config.yaml
num_attention_heads: 4
vocab_size: 2048
beta1: 0.95
beta2: 0.98
max_steps: 9623
Each number is 50 + 15 x the weight over the matrix's rms, rounded and kept within 0 to 99. Layers, rows and columns count from 0.

# layer 4 attention value, 256x256, rms 0.0446, rows 79-89, columns 0-63
40 72 67 68 33 59 56 57 42 41 35 67 63 48 61 51 57 50 46 63 45 49 58 55 62 70 49 58 54 17 42 37 56 50 61 26 40 66 45 61 52 85 49 48 55 41 59 90 56 70 65 39 72 72 51 46 42 62 57 43 37 58 33 19
60 47 59 25 58 48 27 63 45 48 54 50 55 73 53 90 35 35 49 78 45 50 61 46 15 46 44 24 53 64 34 50 44 50 45 25 46 41 41 50 48 27 49 48 57 66 45 38 47 24 77 61 61 55 50 56 54 62 44 24 63 39 74 48
32 42 46 72 35 65 40 68 27 55 45 33 60 73 56 20 52 52 42 42 42 87 46 70 77 56 63 71 55 56 35 55 39 41 49 71 56 35 63 44 38 59 63 35 65 45 53 59 38 28 50 39 64 37 65 35 73 44 51 39 64 56 39 58
68 57 37 44 51 52 51 59 50 48 52 39 54 41 52 40 45 46 57 49 90 48 52 62 50 17 53 34 54 50 44 48 41 09 70 58 53 54 33 61 42 70 73 51 64 69 46 69 72 44 51 34 64 74 44 57 52 31 68 39 35 51 43 52
39 49 50 60 28 43 65 66 68 52 51 50 55 25 56 79 53 38 34 63 39 56 60 64 47 44 51 44 29 52 51 35 73 58 32 67 42 75 60 25 72 25 42 49 78 56 43 70 47 45 32 80 56 62 34 22 48 49 63 23 39 45 20 22
67 33 53 60 40 50 55 52 59 58 37 30 35 46 34 21 60 44 36 54 62 67 54 44 50 40 44 45 69 45 35 63 54 26 47 78 44 41 42 53 65 51 59 43 49 52 45 43 32 32 35 37 36 52 57 59 43 46 46 51 53 69 30 41
49 53 48 40 38 53 68 67 46 64 51 58 48 57 56 55 40 53 62 65 38 38 60 51 49 54 68 23 37 42 27 39 46 46 51 50 50 39 13 44 61 32 37 54 46 56 68 24 54 44 52 58 31 44 75 65 58 78 51 51 31 59 41 64
24 45 61 54 71 44 63 27 38 75 45 45 65 69 44 11 76 55 55 36 53 41 40 81 78 41 24 62 36 56 50 47 28 79 51 76 45 67 59 35 47 69 54 91 39 44 67 30 62 58 51 67 48 65 52 77 65 67 54 67 58 56 71 43
56 53 46 69 64 47 77 21 60 55 54 67 59 31 54 38 63 34 41 31 65 40 66 46 54 34 44 26 45 62 51 59 45 43 55 56 48 53 83 49 57 50 14 63 57 47 46 48 57 65 54 60 61 33 58 49 48 21 60 35 53 54 20 52
63 56 48 59 70 71 31 53 18 73 67 33 53 31 63 56 55 67 37 41 70 56 49 56 77 48 26 52 52 52 45 35 55 29 55 64 53 63 61 27 46 70 24 39 69 55 45 71 61 63 56 43 57 53 44 66 56 28 65 52 42 51 42 33
30 61 28 67 45 49 49 54 21 54 39 65 42 80 54 45 66 30 57 36 73 41 77 72 25 58 37 48 51 57 48 31 47 39 69 67 33 47 49 60 44 39 47 45 29 50 65 60 47 58 85 63 62 57 50 37 50 44 46 60 64 37 38 59
# layer 4 attention output (transposed), 256x256, rms 0.0462, rows 79-89, columns 0-63
40 47 23 63 62 38 27 41 62 57 57 49 42 18 68 38 50 44 69 40 56 55 34 50 39 53 51 40 42 85 66 71 42 40 38 61 65 55 68 51 35 27 61 54 50 53 61 08 63 28 59 75 34 25 41 63 34 49 49 66 66 37 65 58
53 87 33 55 59 56 60 44 53 41 33 46 39 32 61 16 64 83 37 36 78 57 27 44 81 58 72 71 34 61 71 57 51 46 29 58 41 61 55 48 65 61 65 57 24 26 61 70 59 63 39 42 50 54 66 51 27 53 53 44 74 55 43 53
49 25 61 27 46 48 71 55 73 49 47 77 20 31 33 54 60 33 54 54 34 28 41 49 25 35 44 54 77 60 55 40 70 59 61 54 23 58 41 35 62 41 13 54 27 43 49 38 56 75 54 65 34 71 27 81 29 44 43 46 35 63 55 39
40 47 67 48 34 49 61 28 61 40 50 63 51 27 44 36 55 56 58 59 40 66 40 49 64 85 44 56 47 60 51 49 49 72 48 59 44 39 54 44 59 42 49 67 53 28 39 58 29 51 40 58 37 26 56 62 56 57 23 42 77 54 49 79
61 41 43 71 64 66 33 22 27 53 50 56 69 55 33 44 61 77 69 38 34 45 73 58 20 67 22 62 63 44 57 51 30 28 77 29 68 45 54 66 35 51 51 33 55 56 62 18 48 62 77 41 54 52 60 55 46 40 55 83 37 48 76 69
57 52 53 30 55 58 45 65 36 47 65 69 65 63 43 66 53 65 69 48 52 45 49 61 50 51 69 42 38 61 68 33 51 63 53 50 67 71 50 36 45 48 24 47 45 52 59 47 52 68 47 62 61 49 48 51 50 50 56 32 37 39 53 65
43 59 47 77 50 63 37 51 47 54 21 64 43 60 55 30 43 28 63 53 49 60 47 60 48 68 49 60 62 25 63 62 58 36 72 61 60 49 59 69 59 51 62 60 39 51 43 57 60 45 41 30 99 55 49 28 48 55 57 43 49 48 47 32
59 60 58 64 40 61 35 61 79 41 58 54 59 37 51 53 49 28 60 51 48 49 67 41 36 60 61 35 57 28 44 76 55 17 59 36 66 46 55 72 52 54 43 18 43 57 31 43 62 35 51 48 46 41 23 46 21 67 78 38 44 71 54 60
57 53 36 51 49 18 28 65 72 37 59 35 44 64 50 61 33 48 55 64 22 49 50 38 55 63 45 49 46 30 48 42 54 66 61 54 52 56 46 36 31 58 57 50 58 40 58 46 42 43 29 27 35 59 46 40 71 42 49 65 52 39 79 42
37 51 51 47 31 53 32 49 84 06 36 59 57 45 30 50 62 51 44 45 46 48 59 47 23 46 51 53 31 46 64 59 49 48 26 24 57 40 71 79 42 16 40 45 36 55 62 32 62 44 55 51 55 34 56 39 36 77 56 69 69 51 42 66
56 59 50 38 50 46 59 55 76 48 69 25 23 38 61 51 37 61 47 42 21 73 25 15 79 52 75 60 49 46 39 49 44 71 57 49 58 41 54 52 47 36 64 52 66 56 42 56 51 43 32 50 27 58 42 87 41 27 27 48 52 52 71 47